Weights of a small transformer language model.
Size: width 128, MLP 384 tanh GELU, 1.63M parameters.
Architecture: learned positions, biases on query, key and value, tied embeddings.
Training: 124M tokens, 7575 steps.
Each number is 200 + 30 x the weight over its row's rms, rounded and kept within 0 to 999. Layers, rows and columns count from 0. The size before them is the row's rms in percent of the matrix's.

# q: layer 2 attention query, 128x128, rms 0.0921, rows 0-24, columns 0-63
# k: layer 2 attention key, 128x128, rms 0.091, rows 0-23, columns 0-63
q0,106,226,216,161,219,229,172,182,179,190,194,162,234,201,156,233,200,290,189,229,200,201,199,227,218,173,210,175,208,219,210,208,209,169,254,202,157,196,146,192,194,157,228,201,263,234,215,201,171,177,232,171,195,182,181,206,189,208,187,181,177,190,224,214,175
k0,096,191,234,211,163,210,205,188,150,202,193,133,188,189,232,202,185,235,219,195,197,216,250,214,241,225,179,170,207,198,158,163,217,241,175,155,206,185,159,223,229,202,222,271,226,230,133,223,223,224,151,204,200,212,165,182,147,168,216,175,215,162,201,222,243
q1,102,192,173,166,195,262,194,182,194,193,172,206,206,222,170,202,170,167,178,161,171,158,180,181,158,205,186,226,215,151,207,148,207,213,201,238,246,207,235,162,260,214,179,169,225,209,186,196,229,191,151,263,229,199,181,193,182,209,167,128,175,224,223,186,170
k1,097,145,174,208,204,189,166,176,202,198,174,194,152,161,175,142,153,197,162,158,172,127,175,182,208,193,220,198,203,163,148,166,189,213,179,225,197,231,275,153,223,146,203,194,194,219,216,203,204,173,214,206,200,225,199,253,187,196,199,193,231,289,188,213,199
q2,105,218,165,235,194,173,202,231,164,199,220,214,259,197,229,212,228,268,222,237,257,213,213,238,205,214,224,192,190,215,216,198,192,206,267,158,169,246,93,209,194,208,209,222,243,222,198,217,195,186,242,166,208,161,171,186,174,232,178,205,193,182,231,190,194
k2,099,228,202,212,210,211,213,195,154,242,204,174,174,233,197,200,217,274,251,247,236,233,259,218,169,230,201,141,187,199,206,199,191,190,232,173,181,168,156,213,183,243,165,214,194,240,158,214,206,174,211,151,225,211,142,146,161,201,190,220,191,119,217,204,231
q3,108,213,184,225,194,237,217,245,157,243,232,178,151,225,229,191,211,206,265,222,191,158,225,233,189,233,189,167,243,196,201,220,202,235,157,193,216,198,176,240,196,247,199,197,183,183,183,254,166,255,198,187,179,209,215,147,188,153,142,184,199,155,168,176,237
k3,105,177,294,187,238,217,214,163,170,202,217,176,181,216,210,203,222,144,199,186,245,221,204,207,216,174,219,194,129,190,192,196,183,176,192,159,230,200,218,207,207,184,174,209,224,118,237,223,227,202,249,245,125,184,200,217,228,213,261,220,203,237,202,172,195
q4,107,233,197,140,229,160,170,236,210,178,141,165,166,230,211,206,177,152,172,162,189,195,174,189,194,184,240,240,191,111,210,183,230,251,182,195,259,182,190,168,172,190,185,183,212,188,145,171,247,187,207,233,182,239,219,181,181,250,211,209,185,195,196,223,163
k4,102,199,153,220,267,244,165,229,184,170,176,246,194,177,184,196,226,191,205,207,212,109,164,229,204,211,235,258,199,167,208,171,208,239,216,276,177,177,221,143,204,215,183,170,203,229,202,207,185,221,205,190,189,219,192,200,223,203,155,130,174,239,189,198,184
q5,105,258,124,237,190,248,223,217,208,184,184,218,219,185,174,208,184,298,233,224,238,206,176,247,156,185,188,267,244,190,157,181,241,244,226,227,196,225,165,188,212,244,176,160,173,211,214,207,177,193,174,238,195,248,164,200,210,175,186,162,168,176,213,180,172
k5,104,168,163,214,221,232,167,216,160,261,184,186,206,191,166,207,189,230,231,225,182,235,237,230,186,215,230,185,241,194,254,244,212,226,189,211,187,184,152,197,216,160,200,189,195,267,126,216,201,179,169,160,191,217,168,180,198,253,182,199,214,189,192,184,175
q6,104,156,226,264,209,194,197,183,195,199,201,220,232,185,206,204,214,266,207,251,218,225,198,232,203,207,174,138,180,260,233,230,185,150,246,149,177,206,135,206,224,174,216,221,218,207,201,231,177,202,224,164,227,145,151,208,222,197,240,216,194,210,190,176,244
k6,098,217,212,189,130,162,246,184,212,221,199,166,230,225,188,190,204,201,245,255,197,284,212,185,155,231,189,118,213,251,189,264,163,210,219,136,202,185,183,267,165,186,204,203,198,214,196,207,186,202,179,176,214,222,178,194,179,166,215,227,244,142,224,207,200
q7,124,218,198,162,214,249,191,221,165,201,229,170,200,182,208,199,194,235,224,245,203,207,218,197,193,154,203,209,215,224,203,196,226,207,257,208,194,206,176,187,215,222,222,198,237,215,223,215,202,146,237,197,171,178,171,171,174,243,192,188,276,173,231,183,180
k7,114,183,220,168,193,253,191,155,124,229,205,163,177,202,206,187,210,201,214,220,205,234,195,190,224,228,164,182,177,175,171,199,153,252,151,177,197,141,180,201,199,175,153,190,207,201,259,209,201,155,231,219,183,187,206,203,168,248,267,220,162,193,239,148,168
q8,098,261,177,202,227,234,202,240,176,186,145,229,192,220,254,193,153,218,181,170,198,223,174,224,174,199,194,215,197,190,240,235,235,227,209,185,207,240,167,162,177,160,172,172,153,206,202,228,222,147,189,170,219,195,200,209,209,215,285,221,214,190,205,185,170
k8,097,229,147,186,187,227,190,254,215,220,188,243,232,178,242,190,251,216,234,182,197,174,205,192,166,227,257,216,247,201,210,251,226,210,247,225,154,194,178,216,200,182,158,176,174,263,207,149,201,193,207,142,231,149,239,196,202,202,147,174,150,178,185,146,190
q9,108,183,227,197,184,273,186,220,187,167,250,191,182,202,181,181,217,244,221,203,170,188,203,196,186,176,149,130,232,261,215,228,210,155,201,168,182,177,213,216,253,167,237,200,190,215,227,189,211,185,206,204,186,164,199,172,202,157,221,201,250,224,210,140,224
k9,101,191,238,147,194,208,245,192,208,208,252,175,232,183,247,186,199,189,207,160,190,258,205,162,207,180,212,176,184,229,205,216,158,181,170,149,210,206,192,270,214,205,218,243,210,164,255,174,250,173,227,270,149,187,232,209,186,186,264,218,204,218,252,203,185
q10,112,120,232,245,205,150,235,110,217,204,211,220,213,188,179,210,231,179,207,243,208,210,206,200,212,213,180,177,188,195,185,198,135,110,168,209,202,196,239,217,227,214,218,215,223,232,190,200,184,239,189,190,225,152,200,208,214,167,196,221,163,227,204,202,220
k10,111,188,181,242,164,138,203,176,249,211,250,143,194,255,165,160,138,173,192,222,191,223,203,207,192,192,155,151,187,216,200,185,215,147,189,213,219,265,260,208,203,228,238,202,213,182,217,241,203,217,183,198,223,234,140,222,199,157,199,228,247,197,179,283,242
q11,111,249,182,245,203,210,202,235,197,201,209,229,191,205,204,223,210,225,229,181,224,208,197,235,166,192,219,147,207,242,239,195,200,200,249,199,180,215,139,188,223,154,214,206,199,181,237,173,190,191,194,219,252,204,172,218,207,178,185,172,215,172,156,167,254
k11,107,211,238,169,177,186,247,182,191,226,163,202,208,222,189,219,234,220,216,211,168,230,197,148,163,188,272,153,211,220,207,246,157,195,192,149,200,190,153,257,149,140,179,239,156,184,164,198,235,142,222,188,199,176,198,171,172,189,190,268,223,159,214,179,161
q12,124,232,169,267,203,229,196,177,175,204,207,234,251,185,189,204,253,261,242,197,200,192,223,240,162,218,169,173,221,242,225,195,180,169,225,193,171,235,165,222,243,195,207,200,212,220,219,237,149,220,179,187,245,187,192,179,227,158,145,188,196,210,188,170,246
k12,113,177,259,188,183,177,234,166,206,246,207,175,199,201,184,195,216,207,224,217,198,268,228,171,206,181,210,121,173,243,195,191,186,160,175,138,212,192,192,249,184,164,207,261,174,183,155,223,227,183,231,177,206,209,162,181,197,190,242,258,280,179,204,215,235
q13,131,151,260,127,199,192,169,229,166,216,168,134,167,224,210,177,176,193,192,249,209,194,202,198,250,187,229,221,196,185,219,227,200,205,214,166,214,167,218,172,148,187,216,200,248,195,164,231,228,183,225,176,169,182,182,184,184,244,267,205,183,204,261,228,168
k13,121,211,205,215,207,245,173,210,138,129,214,217,186,179,228,188,208,202,207,216,217,186,206,232,212,244,156,200,167,154,158,172,232,238,225,214,194,174,226,161,225,215,162,191,234,204,263,211,155,230,220,249,203,208,211,217,195,212,216,140,161,219,212,160,174
q14,130,179,226,229,228,96,243,182,204,260,178,220,180,202,240,194,185,132,224,187,200,179,239,219,227,238,205,168,160,175,218,217,164,207,167,189,214,183,214,229,183,251,209,233,178,182,181,220,175,229,182,168,255,171,195,218,223,205,207,231,204,205,136,231,225
k14,118,232,224,209,180,148,218,223,220,160,207,235,212,209,165,185,197,118,191,230,200,187,181,201,177,195,215,209,176,188,194,150,174,166,243,215,229,252,217,217,209,239,161,200,226,137,222,225,175,237,215,224,189,195,182,222,230,170,215,233,230,239,167,269,218
q15,124,159,275,138,198,169,133,213,216,194,168,179,151,246,196,203,169,142,138,173,182,190,190,143,260,213,219,184,165,173,218,201,195,178,182,209,233,152,252,167,199,189,207,221,216,181,190,197,244,230,201,211,201,198,222,203,194,235,251,213,177,228,226,226,181
k15,117,241,161,210,181,218,161,218,240,160,186,245,197,180,218,199,210,219,165,186,172,119,174,203,214,199,191,258,228,161,188,204,221,210,244,244,196,207,242,169,192,209,235,172,206,202,221,173,200,223,201,223,225,214,268,211,199,205,124,129,134,204,189,193,166
q16,106,218,165,222,229,195,205,195,216,173,226,231,236,221,236,184,199,210,201,162,191,207,165,217,182,208,187,227,211,203,214,176,272,183,215,208,176,262,185,208,207,196,191,167,140,273,220,211,205,177,186,171,182,160,183,216,209,184,228,252,242,196,206,172,143
k16,102,216,165,177,204,203,195,274,222,282,224,210,242,232,221,171,211,255,222,213,193,191,215,210,192,205,210,179,233,241,233,201,223,171,217,216,202,215,136,216,211,206,229,201,219,256,203,188,210,209,192,151,199,198,202,155,197,221,158,212,177,148,190,195,247
q17,121,222,166,222,184,253,202,171,218,173,193,218,181,175,155,226,183,202,203,157,206,204,193,189,148,192,158,158,252,206,198,167,210,180,205,244,153,190,225,183,268,224,182,197,158,244,244,156,166,199,154,262,259,224,194,243,210,178,170,170,188,229,145,176,209
k17,116,186,188,169,166,214,192,219,223,217,149,172,220,214,182,220,181,233,205,182,139,189,218,187,216,184,208,234,242,188,218,154,202,212,157,196,161,218,180,231,189,182,243,239,187,198,148,152,263,132,187,187,163,179,231,209,173,231,184,224,234,193,215,236,166
q18,122,210,190,259,230,217,207,182,177,218,230,243,235,166,191,199,242,236,242,234,187,189,257,226,142,197,177,168,198,247,230,232,164,185,181,184,167,211,164,239,217,191,230,226,217,203,192,225,142,223,189,206,262,173,192,179,213,189,138,195,191,222,169,198,260
k18,116,202,245,189,188,139,216,151,225,229,236,197,208,185,175,190,186,165,209,213,204,248,199,200,201,185,228,152,159,211,192,172,168,180,176,164,210,210,217,244,206,212,164,237,171,148,176,230,189,171,226,216,173,215,186,207,201,164,253,284,298,221,193,226,246
q19,105,167,190,219,191,257,216,200,172,214,244,171,205,197,217,172,254,213,241,233,178,167,233,209,195,234,187,191,222,210,193,208,164,168,193,206,212,188,236,242,224,208,205,185,206,201,188,258,190,252,175,176,211,160,184,157,235,164,144,195,200,209,216,156,209
k19,104,171,271,196,215,173,179,158,195,173,270,155,202,182,189,161,205,162,176,176,217,233,186,188,216,169,191,169,152,222,187,176,180,178,160,158,237,208,256,219,231,188,220,235,224,164,234,213,248,205,262,219,163,200,179,246,210,180,258,233,218,249,221,218,206
q20,127,158,212,219,191,173,194,244,162,206,218,171,181,172,214,201,228,261,235,285,215,233,223,225,211,184,193,171,143,203,231,246,182,227,217,178,188,193,152,205,181,197,213,203,246,200,182,213,164,167,250,164,190,197,151,176,188,217,211,222,245,175,200,202,231
k20,117,226,259,209,191,222,240,160,147,175,204,199,191,246,208,241,229,176,229,244,203,267,198,225,189,235,161,183,172,202,192,222,182,217,189,136,215,152,168,204,190,224,155,185,213,166,205,255,184,201,198,227,162,199,151,217,191,219,270,231,205,192,233,161,154
q21,105,182,202,119,192,181,221,235,237,199,179,171,177,206,205,221,145,138,195,171,228,194,177,170,208,189,228,250,188,151,183,199,228,240,189,215,246,190,241,175,190,220,203,214,168,166,179,175,247,180,177,240,172,234,223,199,178,214,214,206,173,204,210,219,149
k21,097,204,131,189,240,207,170,240,193,164,201,229,221,186,202,194,192,187,177,188,205,150,180,181,202,210,197,273,239,184,200,196,196,204,204,274,164,205,194,143,192,196,212,149,249,224,250,183,195,224,182,202,197,204,223,224,217,187,177,147,157,235,199,194,190
q22,124,201,243,248,229,210,200,191,211,207,200,233,165,166,161,224,187,152,205,192,196,189,241,205,125,190,162,132,174,157,237,200,171,213,176,187,209,170,240,202,222,207,195,238,214,168,189,177,198,215,191,259,237,222,179,195,205,205,194,198,222,241,137,191,258
k22,117,193,206,190,190,147,198,167,274,197,178,239,185,203,169,207,197,136,207,192,167,199,201,159,175,181,241,221,187,207,181,142,180,184,170,215,179,193,245,215,180,221,162,201,153,144,188,208,193,172,215,219,165,192,199,261,187,186,205,249,259,307,195,240,185
q23,103,175,167,203,212,263,233,228,144,202,232,154,191,190,233,158,207,238,257,248,203,181,213,251,196,222,215,229,225,177,194,229,201,227,177,179,207,220,172,234,188,215,181,152,234,183,172,247,182,252,187,186,211,189,181,147,204,219,166,183,190,153,197,184,201
k23,105,150,286,212,229,190,185,169,171,164,257,156,192,203,224,198,231,145,215,203,230,219,165,196,245,213,228,192,130,184,186,185,174,195,184,175,219,171,238,221,232,181,167,211,231,180,260,244,199,233,233,208,178,174,153,229,199,194,274,216,223,245,205,191,191
q24,103,177,199,129,196,235,190,240,172,205,193,156,167,201,213,169,164,184,174,187,177,166,171,198,237,192,209,241,201,175,185,207,236,255,166,206,257,184,256,198,146,218,186,165,170,186,175,206,230,207,170,199,158,228,220,147,176,201,194,184,190,157,243,184,153